Each number is 500 + 25 x the weight over its row's rms, rounded and kept within 0 to 999. Layers, rows and columns count from 0. Numbers have three digits each. The size before them is the row's rms in percent of the matrix's.

# gate: layer 6 MLP gate, 1216x448, rms 0.0329, rows 984-1058, columns 112-167
# up: layer 6 MLP up, 1216x448, rms 0.0313, rows 984-1058, columns 112-167
# down: layer 6 MLP down (transposed), 1216x448, rms 0.0291, rows 984-1058, columns 112-167
gate984 097:545513507490509457501498498508545463502489556498478546504508530475495506453502497561476509433516477521475532522518522450481468488481539499493513475509507548535476453495
up984 103:459515543479513502489498513542498516504498510521509477535523478517497544492417484479526471461485485469506538515477503512503473523479494480507480451501498456519545523461
down984 104:516527484500494529513518533487530498493473494531497443534485540487525504529493473524537507532524452470483536493523497483510508513446524514478515468546504505511501509499
gate985 090:486497484525451500500482514488499474532540518502488529502504502505514502501486536524494467480547517496546490523512494427529511527494500493497533504483489522520496488453
up985 092:518448484516499532478505497491529500445512506521505500494508483483488461515489493474489527526481467461494545497490454506488535495453502505475460505550538515486494527515
down985 095:485493507509490513523492535539519485491555510487509535485469508504482497518521510482482502502504503492470531483460496515487487536415475490497461510489519515509499515460
gate986 103:479495454520466531543474519450513538484507508516503511513491475475470491522510505472518483523526501554463516470495478496530517497501479461479512508501501503513499540536
up986 105:506542514495504523497535514529495456511452490496522507494481504475474465464530512574457547501494540489480497501502505505487479519497478525559477475519496478487444512490
down986 104:541557515516496507507508479483495541469474478511481499462515498470452461515486477521497515472543548486496512517521518494517489454459478436538491537534489505565453520504
gate987 098:497447502473485482560473482496518510470515521526503496539519482470554490465494462502501458526510456471514518499481514498502525529502471535495481506453490505533520509513
up987 096:515517467520502538474456487515493473547539527454523502505518517501517459501474499483486525493486497501527544462491550529531506504520494526522478493512496507534508481507
down987 099:464488507508498527508493527533471511500535549486501536529498504504490526509500505498532498519531480489517500518465479588520518495522508517526505498510524456488462477532
gate988 100:504502491503523533465509530545533460510493533494491498526489481499467530544504497483529462519482468485491473547561491445502518520480519483531487496490515491499537532489
up988 107:521488484524504504472497481538517564523536515474506458524491486495505494490526481489544490488440512502510498522482527471531506495498518541509464482520513534538495516549
down988 107:554552518491521512521495514499506519482506503484501483496567481505497539504523488537522501502464501503557514506450511478498493494510480523495480543493531523530511500484
gate989 099:475479496535515512480495492486498496510496525484500518474549540488529533476501513535539471494495448486433511512487505482475483479444492502479481491544523482520504496496
up989 096:486471505516500496491497487506480481503495486472492486507485508504520566472510534484511429553484466520476475513493524480483511465501495464515459506551510464520524481496
down989 097:468499509488515503469485538532482479508499511491491480484488490494503495488493563477493510503459473490538461478513518451486539494581508492494468504550490505493520490494
gate990 098:518534490488494519476513485449503524476482504479449539515497484503501486475533485523513487501451459507528504481453482481527521466492529477473561483481510501491506493555
up990 101:529520493532477520486482481483525481468489527514492518510504504504489504512468489516506512458481481470516466516508443512501486525515546528467544485466505517468448463477
down990 101:510453486499482476467502515512514467523505481504533508528461486460472519510479478494493539509540532512459521478476486465480510513543502514544517465513473521503481512491
gate991 098:495504472530512483517526505484518466453506520517531516505499525443516499454512538531508502515455523531505512511500503465516506497485512529496471490504481514528491467536
up991 104:466516458490507453516487493538511528476469520468496533530493513550475503453464510529556493503444541482499514490470515506536478494517513535501519500489471533523526469490
down991 105:512545472462520501486459481520477517506494507476487517482455479529493510456506542483522509494493551523500457479473500488507476474549506497538505528494495490442507486442
gate992 102:507518464493523475460526507497501503491476499438462486511513512484507498493477517508576487494517522506461494476513530509510489515448504486480500500517510493549489457497
up992 103:497508516503484481524529495468476481488511500522483480524480446513520500504484484492484539455500486480509489500473481509562496520504483494488499493545549511504471532512
down992 101:516479487512512498502486533504466520538543494470489503519478473470484478534476526516475493482494500515509473517490523524494465501500508473491501524527504527472495550519
gate993 098:463510478458474444509538493494516503476443551473515485535509499445510510509477504496510517488525487487447490515520501510495498552506488517485520498480483530458486516482
up993 105:488500495497498467538481517529491490480504484449542523524507487510522508518453452493532516529476494475474494521499504497460509474511479541493510479539491515536463485503
down993 102:510484508506451497486488507502488483514452479487494487497470477462530493505488494470479528429458461521482497480464532510498543519552520484526488488497481492475505532558
gate994 091:522519477496480516523509490485482518482508538531560535484490491519486515442505516499503483482525477488473541567511527486531512497464462466495483477528524510514512505453
up994 092:478504478494489477479526496442499476505525506483542474451500534441506496474449504513468494514514494510504463473468439471464494508448503489485508498510536524506454448504
down994 099:540495504532542530476509526493499546483501521476555520501496522504499482479507497472470466447501481546564473531521485489507489504504457511486481470487508530509467479523
gate995 103:479517445503512473485536481518519530502506503483524516461494477497476499497474467543491544497475521481538496459514526529457491488461511445462513489490519486523485443457
up995 101:516533515479531567504510485559452516506531501516523506497509521539485501530553475535512487507540481465515543514486504534460495507531504482463497515504492485522531535465
down995 102:528490499474467495465545496507498502514536501512484505489506498483529472515525515484493512483509458533496504470458521465504525499449478539507511463485489515547452508468
gate996 102:503458511477481482518483487453484522495574515475491474493482500453489499507480491452544531488492474483491514482563470520515481506489502526488563453491514492535524517466
up996 102:511496512419489518489490483478502508478511479484461465516510547470468516492529500493446519444483519504496490470525579493505517502492552496449548510500537496487516487522
down996 105:518504536520502494508493482551513479524509507504467487538546475486495521529484485512558461489506508460518513498528516511514501489438528440468492484526519494482518522482
gate997 101:505531453506535510486482552485517450505509522470526502480468476470448502507516505508509502503553514542476451470504483497474478490494504510546507534510534469495543516530
up997 098:474525521521525459483492491515509546517496500500476528542505520506488458508536479507500435516454482488457481529480525499491525485474476461539489478482441464498492529516
down997 100:522498498496515495508536506462497521478523473457489482525517474500524485496517465540505493504492508524487456510461482518556520488504517498540474521524518464489475519471
gate998 098:526516480511554524474480520505505491504463500517497520484549500509514500505490479485469518478498528482487459507496545519511537490466490473537550502513503526520515535506
up998 101:518493497501485494520512506489482482481481511535490456499540503496423507487532537508499484507502469482498485504544507472535499459501549473533521517522522473513499517490
down998 101:500476503489512523496485522479487497509483531513472501504513486529517494478505478513484497525493491460517506452529532497479496502435470487496520507505458516481507499468
gate999 105:496481520505444517499510526547458472446491521491511488505551473448453470518489504543463491470507433523489512454522483471508496507475490545495517541508516525469512499484
up999 103:446526526501507485469528539501490523511566485497503486488444495502494506523524465482486517494520513494507481494511514511472551523498515476489495490549490503509459551520
down999 102:480503486499491517504450506502495510531460532508457514495470486450523497542505520526483476513511546509536487546468511536503486513470528506522492550536538508516486493500
gate1000 103:501470499476454474474484506494465485486493536490498550488543473476520487513525480475479469530537489444503453494526521454569520481496490480493521523501533528489499490493
up1000 101:509455472483513478511517517535466521488480488510512523468500500471469529498474503501506504483494508530503500505522502535460479545499500507463434523467481526494508486479
down1000 100:532524528474491490542517487470512494510467500506501526505523500446512526551489497518520493484497484501528502492500499488502495487483533512516512554477488530465467539469
gate1001 099:504471535503502507491502512532528482489489532556536425457515556504519505495453521520523514497520483456490523496505556467510533493493482536437479508488540496523495524451
up1001 099:462496492513537497474487552493502494484518488473456490485473513499474492505485516461426457501526491492492505478507524509493504490507519504479472520564515480488451502469
down1001 100:475514529495501499498523552530478510477502468487510505495506516560507503513478482508480454480504493503513481466487524483482453467551530470520475522492488496523513487533
gate1002 102:500523497501509491496487521507483524511493502481501485560479520482520571511491473493512513511504495516496516471542496532487522507478511500497491493482464490525525534478
up1002 100:482500500509532481492486468535510521471519500483490506515478509490498475440525498457529486486512483475503482546491472516527535499512476528462508493503472509452515468550
down1002 099:490510499557562494518499523537486486494509512527486512473523447544483510491513486514549485523512516476504525507467485560497453486505491518509507503492508510463500527497
gate1003 102:471500524544489469512472509473477522491502525451522503469508491515508487484529445520452530482501446486514529497502496512480502491471539456471442487495484479521518480504
up1003 099:488483460483483526506475452493522501516521524505492500508471490517491479507486480465524460470495515510500452513496519508474504464493507529474504499559497547502487553457
down1003 103:469506453498469550504516486522513481520501472474494507520461505510523511509470499478500462469494483495439474527494471508492577468511488492493539517523473453535514450513
gate1004 102:425503473495510426503522502484508530507490465480481486463542473499495499469484479463525499551509486501479471471518490508466531482474482486498493522533497448505490487514
up1004 102:501498501520537467512535528458476507510534477495486520493511494515538544459528528497494532512516533553497493488486535516513496487483536518511488453490496514510457522519
down1004 103:432556496500530493532539463517530470518494510517506511481482506495493527513501492517543532474507527510465508497454535488503536489488466483521494480499523490503471487453
gate1005 104:524514491549484518494464504484525482467501508478538504510538490460508489512548500537475499474454496490511509489491508511507524478478499512483459508462541550543459507543
up1005 101:447498490530499499507470467493489538502482485498521487510526464470572481499499520513447521516469443480536467498489514482517522443519486488469458510506489511448486509521
down1005 104:420512516479559486466517507478489500490491506512511482513511498501489506515487504505518480534505478489438505501486514479529490513417480499489550477554508494507466460521
gate1006 104:481488494547502475509529469512506487453479500496496430478479494481505466465516521481483471451516452474538558504507529449488520494492522517462527498500529498489474511487
up1006 101:469502540486456445492531502524565462489490512500483533439477480528502504472548516494484477487530488518527505525518492495547527540487531509479451475462515474455522536498
down1006 096:520536494506482486511513417498506489523534491499536539500529499552533532491530505524517480475486527507539478447464532481530503519545502513507543508507451529476508489474
gate1007 108:536506491517523553499500503540489486474483507469487503499539531460498526519486523484520504525514485487484478512551502495501516499479476513522526514542502504474531503512
up1007 103:429531498510504467511502478504521518474495495522494564461546473478483486524532493519492500472509525505505511475489472498504499457499482461520490503510510507524469501462
down1007 105:492542554456530499476499479498493530504509504528512514475528500478460505484502499547528485550548489489541490513512484489518473533449510533487546513519508504481527531487
gate1008 099:529481480533485470516534498474510544508500514512476502517469513456474486481440503503474508539462530502505455487493489506489545557521486507447486474490466484551545502509
up1008 102:520510508488487482528534485474495494430512484455523474517527508529554517502504523457477468489530467524520518504503476527515488437477525488499500503498457542474484488499
down1008 101:544491488526514502509525560493494525568458513501470507510490523475478503493447518509515515532495506462518482496479502477512501567499505503490508451493486483551483481467
gate1009 100:493460485460514515520508521481516475498491480509488477507472539474483512494489486522483527482519526489491505561555537497491514497540506508484522492524500511511510510520
up1009 101:472488543510502486513449491515506486421519463484473495525527501480511514487487472480490488487535444500515433512473522472497523514483499477491506491509529479507507455520
down1009 102:548471494540517494507482506508517524489512484499497499484516452462508488515491476512519510474490481529524507538530529529484469487493493509487467530449513483484519484510
gate1010 103:484517486507521522481505516464514519453505533449545488506523495519513488512536477469498496541527529526470522479477493506516499485470477437517487532499507486489503506512
up1010 102:476489524472513533513526486489495490500528501475510502457509507444489501480504506501531512536491474477485501492510526511524506507500515516488525522498495523487533471492
down1010 103:422488524479478450512460498497496480517538475494530510493475541480512513482506484461466478508470472503472512509471499477522490486545528532509475490467511518523523519502
gate1011 101:530486490526529512477510462479513458489546508500514459555494509528501522453498488498473485472499502492537509509471466492523492520482481451513491517496547455483523496536
up1011 099:510460453447474507499515491470478487483475482526502470531514482520503485513506468491485476527560517488501484440507532492511497515500498541490480479496484504504509490456
down1011 101:492480485534519491500508478450467464530516483511433506521474512535528519518504497498489524473540528520535504490491527482509511489547497486533498498506491515501466503507
gate1012 102:487492536518505502543513494461495510448486486512476492488510573487485488473499500478537520504512528480462496534493511508545487563496469532528549448492512522550487510560
up1012 106:511472495502491476501520472465503508556451496532528562477469490518497548573469524515553480520497453481504514470517499535518520508506485481484538509465523487491462481499
down1012 105:481512479566495521507503499470472514525451450547532521548514537497483484508504526485467517534519515476490489491501484552518520533513466478520505468523490500513544476474
gate1013 100:469505520489536522506508483478499513487486501519531466458548499486515461522525465495442473539509506545505505513519513484524530517469498498448503537547470525476485493529
up1013 102:480487504493536491529465463507528501489518505516493448507484469479495506445556499485498520490497478511476463477463538471463535530510533516508522492487455488532481459541
down1013 101:485498485467502504524498487470510462525483505486515500490476479492500474468507486471541496501491517487511467439493502499471490478475509484518548488483523457516515483526
gate1014 104:454549525540516433465496526485527442487533514458493539453523510455515512473454478491491490525491509527494455526510511468489456506470563518465482482487544481470496466527
up1014 103:503499505505474505513496496480471487505535506528513482491520461516489527521477498491526509499496466530498552464483479490504452510503504540525491472462518534520475481481
down1014 103:498480504511489501507508553470512493484498514501488543502518477529498543487511474495485476502487498559494505511524508491504519525551523546562482527486550538506488556461
gate1015 108:501514495538473540506502514523505505458522524495509513531452457465507527510452493499515522500445466512488464493533491530474510482476465498519486507504502498495535523474
up1015 102:553553538523516525533498469493495496537461456480508529474489460489523503475510463457488503501528484548511506500490499487512504502495519476480548544528548543473528514518
down1015 102:499520513507501541533481493490515532524473497487467511524506481494526514493492525495490497531505546553497477435530478471551508553483449511541488529542514499503503498538
gate1016 102:518483471463545543463501509482510510481455504491492499495499509508464495513499464486462525529559514476520469481478481463517520486474549480503470531526497492550470496510
up1016 099:480476508492484502467482535507521532492516475547469497528509537521485526504492499535540554533475488463481469504525487490511491519484522511552503447476485467475535525530
down1016 100:510479504510465531501494527458488537494498462488466481516480471456499513515496528498508489510496539518532508476471497495540498502492533478515497500474519459469509471540
gate1017 098:487525468528478478492486559480499541512446514499505523520502515535485495469493513451519468481507496556470513513473474485516454490472507466475500481574514450495493485507
up1017 101:463484487488499482448510472504508489493491480535475516508495512497532500485451490476500457435484514493470488492444502468480466534486496491513472488477476484489496515465
down1017 103:521484465552515498538452477515495453474505500525525499547492507526525520473501522525480474461484497536483493487498552532534444492538502483482512465499515468507509500504
gate1018 094:493483474518472467485484505473533528434520497493502502506470487503522499484502530514491509504473502432481504528498491486471477473501483475537495510504515490518514488489
up1018 094:521524497497461481462472530509498535436515476488479481492480500486524467529516527519518488476509545481481510555528514538487529484505499479492527483465530492507498526501
down1018 091:484505519451460461503450509487510495490499507515478484463455542494533475510541479491504462499541537472484493477486457526529536511552525494504530486470494506464510487509
gate1019 101:481491520519511488511486474516499468513505507516536498464467503509482493508487458489499508521469523463526475485482545493514497474495488508522466467470499522488492479473
up1019 103:528515486496489495498503484503477534504518485505515494493493480485451495482501449487432459507509528525489509483507492511484512496513501495514503497535495519526463530506
down1019 102:499499475520500483523493512503501543529502464517498548518491537496525490461537522518494505524492494489488485533503488500509476494504500513482514518522539481524489482492
gate1020 111:506524476504503465498521478463503521503564515476540523535461504490484507452532520503505480522466514485503473522507502523481499493503536480494513507462504511528486527525
up1020 105:480488521482476469455483485470477475511515473455528509511517529498528539495527507493509490495476511511454530485529483446502476468485505514522501479480512472502497489530
down1020 101:479532491470497497474477460487489502483528462482503453538497486553501496515487504494512464520528522497502480528491480501537501478542495493530486474539526532525502477540
gate1021 104:499476457488506516503492531468509460460527513557499507545569470499509491527461482526482489479472496510507498496475439474496534495501475522491471472536553512494472484508
up1021 102:490502504498449527512486515456541515454536497536484454526530471482515540538484500539523492493504526520498502484526475531482493541494499477495496527467536520492495536533
down1021 103:494492558504520484498539521490486490480506492495496492519534467482526499464525520477537525510513520509462498471502501507516536562465493504490485493525525503475499499508
gate1022 098:461507482540489464492499475439488505484505489483496519481504514486512501495492510473456521516503475513470453451480505536517486525485494492465483493457506499474479455474
up1022 098:537518470557482433498483549451489477478477512480514507508466525498505495468499532486528489556561531536502504527495488464464507503484476462477509478515505501464490496505
down1022 098:526499476521477431564514521518508535521482501471522495525523487506459499493532514471493521471492502513441557502499492494497475513494480491475474468505464484500509491535
gate1023 097:496476483492461490506472506480502471484487458472489538463521443452474514495470521530464501572484515496510484471499500519493489481501497481515476529515540478511443443487
up1023 098:529521486507537465490479508506536520527479503541476488500496479508521492477458523525510537514491486510503499503482510519472492533512520520507479485469470469549509506515
down1023 098:499507460499498477499507539490482494494522518516470511496518478501464516552466512482525478499461519504499489458529518539504518442542461486527500495524515509471499504500
gate1024 096:506518521485493527501478483506514500539482511486492511534523501459494487514496485501514532489552466524477483524508537460502491458491472505502529530488500514518541482493
up1024 094:489464477487491565529532510480506481494549505476535510502521514510502454474502476498477507469481478480457476489503479452480485476502516488540499495481498534503535528494
down1024 097:521472502508517486476553465478499497521481467483513492502498498573458501497495494464460527461488483527505526507488472458519533464479458503485510485541498492486524515496
gate1025 103:493535497525555496495538525507452479531518464507507504556510538521488499515478500537500501490495486491509513518473503474508490516483487511532520480491515469565490502511
up1025 100:493488490475513490516475499493505457515491516524507484475521517527496466493528497495483519474470532506529506499497504486480483485501508496488468515523540524492498505446
down1025 102:517490527510483510509491495493500482554532536487492506495540497507483457516533499533499523500479503530481485491519486539456464482567528511524533485502481510522485503461
gate1026 103:518527521502507497524510481476459535458505490505530484497505543498550491486508518502473541509495521523527475504507503503489480527463475495475506492477492552496491471464
up1026 101:541488479521514480492490480498490481481445517506481466529478508462506536498512499443479500496479505503473452465472506509489528485511507507487470461481533490425545453500
down1026 102:554502478538534480496508450515477513537511468525455514495501478513506474500473474542505496514496492478501479543518508539447410517498505477471479531482542499522482511475
gate1027 098:503522528541486492481466536496528478520515515520564482493532526528496496513493499470491496499559485544472507532480448497515482504508549492486497511470518505511499479520
up1027 100:554493522526469486489512513490493506506498520493487475469484523475486475496541519508501485443475510541486495509497453554500542543507486563495496497521478517494439505539
down1027 100:507480469540527507491493498486488527502539505500492535468481484518490497489511494496507478467492516502474504516498498464549503454483538534546535499531495522518522460497
gate1028 101:500489473525534488460509485485499521485453494514510487529488456506485467515471499495460504482506507505521459528482530520497483486495488498483481545550498487522522518511
up1028 100:481548532477468478548513454512467483530522495518520492530505527503462502515486460525545461494524459469499495524481570484501529510497492495502476482507493453497499527508
down1028 101:515495481521495517512530495506549534480482470484496482496549525523511486514497473497510486466538481535483510489509486500445515520512492515529501505482464497552542533506
gate1029 096:489490550505509484530490587483475482494498481542509550439524502501471591551471496515533506532497513518443502503514458501518494475465529520504510497518506502487504506517
up1029 099:514450497476549507473487499531476491509511477457529490522500511525454490509506489482535483480477501533511510557479528495543486505495497511490457526510502499528453546500
down1029 098:548514502494534511512499473535548493539527489494509489454504508470507477538484496472505483475479499507519488496476473524514492531484497502480446502476499508505479500497
gate1030 102:480500526546500499501476494491472519507464474489471554524531501504495494475507508500477532492524464480475514540544454496536514490471484472432486486520487538515482511494
up1030 101:519516524552490521486478497495493499516477519488522556539521520414554513513507508522549469496526491500513518536468504507557472491490515480485493520520501473466538495487
down1030 100:491499460535467485476515464514472514479496492523533504508471534487515489547485490494558490513519500516482475487486487499495519492564506475530515515510487515464525465505
gate1031 088:455512521468504502519498543473487522533515513491495485490497521500495508474467559538472561494510510494532530459503524514509500471525472515451525512549508546538515495463
up1031 091:530523501498520531506496526466485541554461475513496512496508512466459513572522474490502502498498485500535470507533479454522517501507504476501481515529479527534468530542
down1031 091:483440494527507487529495480509503438512490548520544489513524490526527507451489490488490492528498538486474495470501487547504458502509523476519520507499499500455496485445
gate1032 099:502505516506494500506526485453504505512495513492493569509524460538489509544450559435486505512525536513500432507493508499478512501480476443541495511531532500501485490466
up1032 098:545524531497521498502495486538514498538486503468507559504514488528509495534554468494496492511485511500511516481502521533535476500500465486534510488466515558460485535495
down1032 097:516507463511486494555510503527471520488489493467493506511477483484500511518483522540457466472490517492532520484501536522486578498451536533474517458509494505476539494483
gate1033 101:465490531518494501508514532470487495482567528511474499469551537447478467505512501526467518481468541504486497503438479471520486477479540523496518506501520498515494480432
up1033 101:488468524508483491463529493529507485497451506494497511493518502499487476493495523481496482486502516493537542510510547484490535503517493496467487453527462479472554516522
down1033 103:509491476482489510457499471533493461463498486497498442501488470477485443484465443493451517524506511528519512556511520523518497486437455459489516572521502510506477523526
gate1034 095:497518472506487480482527530486542524491538485539532534521465520497486456508490518481458492492470499502518486520492526522517494517510526493469493512528497485502504501538
up1034 095:542498468545536529513489534495510514500487485506523511447478531491507498471507480512516509511433493445505501501470494509473491481518497516526516492512487482523478552533
down1034 095:449540494514532493484500487498515510516523491512490502499510506471540504501450480536495462535475554508522494469510504513541488482580443539537515535473502473566496490485
gate1035 092:545528490472534494477483498459499486451489524519552572471522469452505513504491508535501525550535493531485532505479487482513497482484526538526505508523522500484498461504
up1035 093:552500505476513508523440501491479510470508463499540527474511446478521507494500501452499505502512538530522549484493528549535473494541530507480480520531511480532506463474
down1035 097:490514506501484483471473514478511552530550491554490505494485469445524523519450519469492489495463541482467523477475517473554499478537503512465499486518500502490471499493
gate1036 101:458521411513500515495490511464485539471553506511488471526514494481489494521477452427500453491463519506470497473490485557483513522464503483468502530532493465473506485481
up1036 100:508514523526496457518446502492504520494486519497517517508499470511544553452471534487584534510476546533488470460519592501530523515510499510449549514467514523504524456509
down1036 102:494531509531523491504500554510513474502484458481466507480493454531494488460517473481519518430540492448520467478465493480494504518500516504479540536467535492507496473508
gate1037 097:449499531573506524519501526490498526464477493541500466510511494483470490527502511444493525567494528497512479442483481490497483503496453485525518504527518550489488489520
up1037 096:502516470501558519489508486523514469493498498463547504480530515503546477475517523530492505498468510494511492536495530495477495518505481522491462520499538525511508487473
down1037 097:507476512495454467491478493520475500495494494478466507499461469436523517509495516526529524511547494525494534482525488532481495491565517515510524510509526521499503506511
gate1038 098:490524458520524499495539502468489553526499524515510534513485502491525460508498521457469517512507533479483485491531480466529498513445494468504549517459511531504517492540
up1038 098:489536469515496484495530507505516499501524491475460505516485477506468441519506504506496512488518516491514489559490477493467505507490488487477471528484496495496501474508
down1038 096:509509451484469517487543509544504484532498480515529474513478471476521532471485468435488488512458480523466556496513481478508513513572494504474465523494500537493466494536
gate1039 096:477518465518513475539474466476509506520494488498525456497475483525458506443490471470518478543445491529492510524485521462511507488488506483468487449512487498515436488545
up1039 101:506517458533495496515540501507521529521505538477497525502484518537470521476508501508455513488512536511456518492530490509525431490511511512505501480484515523471476507490
down1039 101:512465500512523510528490519532492498505480502488502506491499484510484527519551509503475520532472500518502512510500470514456494492509546488480468555524516500495476509534
gate1040 108:473506467580500475529490498466518467502502518515528511513538524495489494503524463499468493493510510557453506488518509495541500499486468470489526518478467466507486538501
up1040 102:493482506513541475529494499518504465485533476514514516497517492572526483540484501504474483488498467504512535526508536533502478478512496469518493536548486480540481488494
down1040 102:513462544525524526490519508501508465500488492525483498489473518544480477526483519459504525525539515556492544504508504484449469526542500506544493524475518478474488507530
gate1041 101:471482485446553454541493523493487481528458498481480521495512507513464540511476506472485498526495485536484460544507520508515510509481503527531503478564532470492476471520
up1041 100:540495475525495502545495501479550543513456514514473514494492478512529565472540526462524465512507478502503506471491492498498501516524492529506529487501500468542499489524
down1041 102:513480512442492486470498498455439506485533478514511486533521496512517506485530490494499503499542485512445499436517488504481543472485523503484524472489526494531470526464
gate1042 110:467514454521506509510528467484513484490484492509537443489522524558470461467493489509491519464483455466508523468456498527496514482505541513521519544491508526532527517537
up1042 105:522482534526448516577476500514490534469526500518499506485477457484524502514497483469479484489461504482537501537504507501508526506523529489461489483493513497498500531517
down1042 107:474501537531510492502497496477556481498526503484459507535497532454473520551528490504522478514514495497476520512500471465528521520500493525481502535539482466454465499427
gate1043 098:533478519491482481485470520498504484504534510492490515537525535466512531509522460495526518507483477470526449496506490516490486511478452494479507496508514486477558481486
up1043 100:481531518491525507516494500514482518490461523507512508490500460493492522526485440467500482494505455483504512488473526467525437487502512521516480507523473480479541488495
down1043 102:554508443524520558488491507491523503491522506485490493454460485494516515498500440512492487492506530529524482472474538515486547464520543510468466502505522483493490512506
gate1044 099:493522481508490495510521476480496489481493502473466497463471498514491483465492465503508514503502513507536475502548486494528497485473508516493487488523498526483497441475
up1044 100:523558490502511521491453518535521517544483511469459468494496570505473517466516486500509503469467480468489490502481509506472494488506484532499482470483482460521518531532
down1044 100:480481489524483522494524513489529504516488470514463539534507502453510518500494549508480505505492508499494521474517481505456522546506486512487504478533490477530485509502
gate1045 107:485498479502528447494525480498488514531510510529524546497493493479487512532482465485503473476487456499462533499467484494517472466442478475511537472487505497569518502512
up1045 096:527523520520511521456484534509505457504537501492516488470503511499508492482524514509537529515467512508534513501540495502477491519520475503493497510537525529475506500553
down1045 099:487494480534528490453515482507524495481516499528524503541529507483491499478497441477530489526446478477469499530516472509494487456476457516511484484535477547506509457501
gate1046 114:488464445528528497498522496443494486473488529459527555495575487484510516531496508529508473532516501481494507494547497456522510484462483492501496475514506520498476510505
up1046 112:472487549495520491492488519517521512518494510508463506536469468459483445478484532476512497511476499531513431522491460564476499505492528497507494547486524464479488485514
down1046 105:444486483499515476510442507492510495453514533494497556524520483488489488505496535488535507511518530527516497529506467519498464498484515500533495504487531468462485499514
gate1047 099:528487501487507473539537494487469528484501555508494469510538512504487506514494529502521472534522475476522480503509479483497500478478483482507482499521478512513489452520
up1047 097:492519504501486533481480533511509487503538493499504482528481458525524527506518491493471543503473502541454466496497467495472554452475509512469481531496547498499509551472
down1047 099:475531489511472494509517508493496520475507498549534453516498496496488498470494457515521483508530508503501458509507511498512547459452460448464503486495531524490500514492
gate1048 096:506495502535505460527505525539473496466528524523523492496512484461513489528518496548495463492538479488477488478514548516549520482504549502494491561463522508455532521545
up1048 100:538498538505471526477524508510474501534509550473496491478507525517450478460488480503538497497536513522462505501529469481478461517510506485559548484505465477522508494526
down1048 100:471494521489469501497523520508499466508511507500472472486518523544486472505552490464504498516493506479498518454504478478499424488491478547469473506541491482499516480468
gate1049 101:491507502481477527502477463491534499513545517532494524505484505517485497489487490538515536490464440441494509545531471498480503566488484510470522496495528491498484457546
up1049 098:494452468484483476483498476508521484495517477478474505468544547488504506486453503496481494486505484492543512492490493485508490538490527506479443484539517485482470483498
down1049 100:484486518515524479504522481496506520448483514459474456524515484471480506536493477493516537518494561520520496486499476481515518455557471510538509552484524503487470464478
gate1050 099:494503473514479457516473489476521506478520536524533523496534494488516566504461481534524532464500452492466487515490455512494557460474494497492484451477527500509535500496
up1050 095:481446522530540463489522487462493494487446480465451531494462518530512473503491498508439475460499528510534475498481536492496487515513498527521518504517489563539511486513
down1050 095:493509519550500516473485516436496456477519497468522502504498541553502512530482504500440489474502526516498510519486487529513457539486532490514502479495474485503496536527
gate1051 097:489490479508538491514547515472479499502455527509478531503535511504473501496467521492530508523494504524479484527496468530536469502463468494488549515500499471490496503471
up1051 100:491498480537471505461491490490513500461507477503459530468462481484508505508529545459416535514472479487513505458506487506479508494505517536477479495477512488491517547520
down1051 101:526486511516490483522499512539508547466501509481510526446518499536521480517470498488472480514504514544468479503495454475443528537509546533529516479533525521493483465514
gate1052 095:464491455497512515468497534504517488519508522512512558503489476519473538498485507515483539488490514497517506452522504496512537492492514466508498522489462499481481496545
up1052 095:479454464486495526541541489520525492517490501492536484524508507463480502486529519503495517527508533473520500478508456528466565509495511500530514484537524509454505505534
down1052 097:540491501517500511547479512530487494456506511510485518513521498518522471518508488502518494501475519493469519524457471495460511504490484547538473539515536518515505526521
gate1053 092:519472499472514457511519509519480512523472498503508511502518480501494522524475482557501479511496504465493496501503488472477505505501507509549509511516525514526478500491
up1053 096:516458533504553510488510482482525492501549465523538500522507470494514498472486505516512455506478557502535494530481512549504498459501518461516520499478488506522479488529
down1053 095:488508472483449555521472553521509524511486482516512507510490492493541498498509515511501491497472481484483479473495486464496490499508528507510481474501514513511537527505
gate1054 102:434531513491484491514533498529498512475497488460536497449468484476489504503507439497489502525514541507517497495500528516544518484487508496513521547503493482583472501518
up1054 102:508529482474524480482522579541447502536473510525494470506503501523496466490477524483505488490437482535528535491533502486509500528483506495543528493448542511490481514479
down1054 100:509487503507496514511525508538531472496503502519482475527505497491495480538513516485540519505447539499596446500525512507481506496465469503536477495489511489470474502481
gate1055 100:541562514503519465499511482470488531475477487471478476511517518497517497473489489514486514503514534508488475490485529528516467509492517498476459464533546460514471494511
up1055 101:475522528488498523503532493478489502523518489488501505552561528549493487486520524457523534478451464509526496492500494493498545507512452520548489509507527522546483506507
down1055 103:460489530513487489471526544504509516523508537495489475527470520520536491506517496462476503459525473531519574522499516527512496519478505549512487519506472503495487469524
gate1056 098:470504485500509521526506521508524494507506525517503540473531539466507463497507482537499488499534499495522497527541477518510502501468534487467506540521474466504533495497
up1056 094:548460483520499457484509508490510533492523501505476484516473474515500523455463522466534505485455544543496502456454503517471498490470530487496482487482525511479480508502
down1056 100:452497485543484486540501516523525494485518484465517519522521470498494485477477501489488502472519521510482484469461475482492460522509498505531532448531501537489502562482
gate1057 103:502469504526492484479535488505500504462522501473535563481517488489443466525498513555469435485494514519511496501509498485500511479471533470466552490486475517491487471481
up1057 101:501509511521503471488484483458506483489510478529512543520450488503501473483507517518541544543523491525480499465528441468521521480506463528504516531463455477493496520524
down1057 101:520509499482501496469460536501498500523508515464523482515514512450465511455484491463500502498554490496487472477471484516477499506505504518486499495467438485531478473541
gate1058 105:497469500476532516498476509507461571481506534509482480510518519526513495498488538480551492481499549515513484505497496487467482505503507495535504464550517490520510484487
up1058 104:475468495501527491481484513463477496469477558533443492521508488476508489452540514487514519463498500479491463550486492508494492536491478557461490528487509500431480486540
down1058 103:500489458463506496516489527469520456498495463502562529486526470528507483513505481521446498519455451486477515472510493510471535482536520485503490485465519487508492519482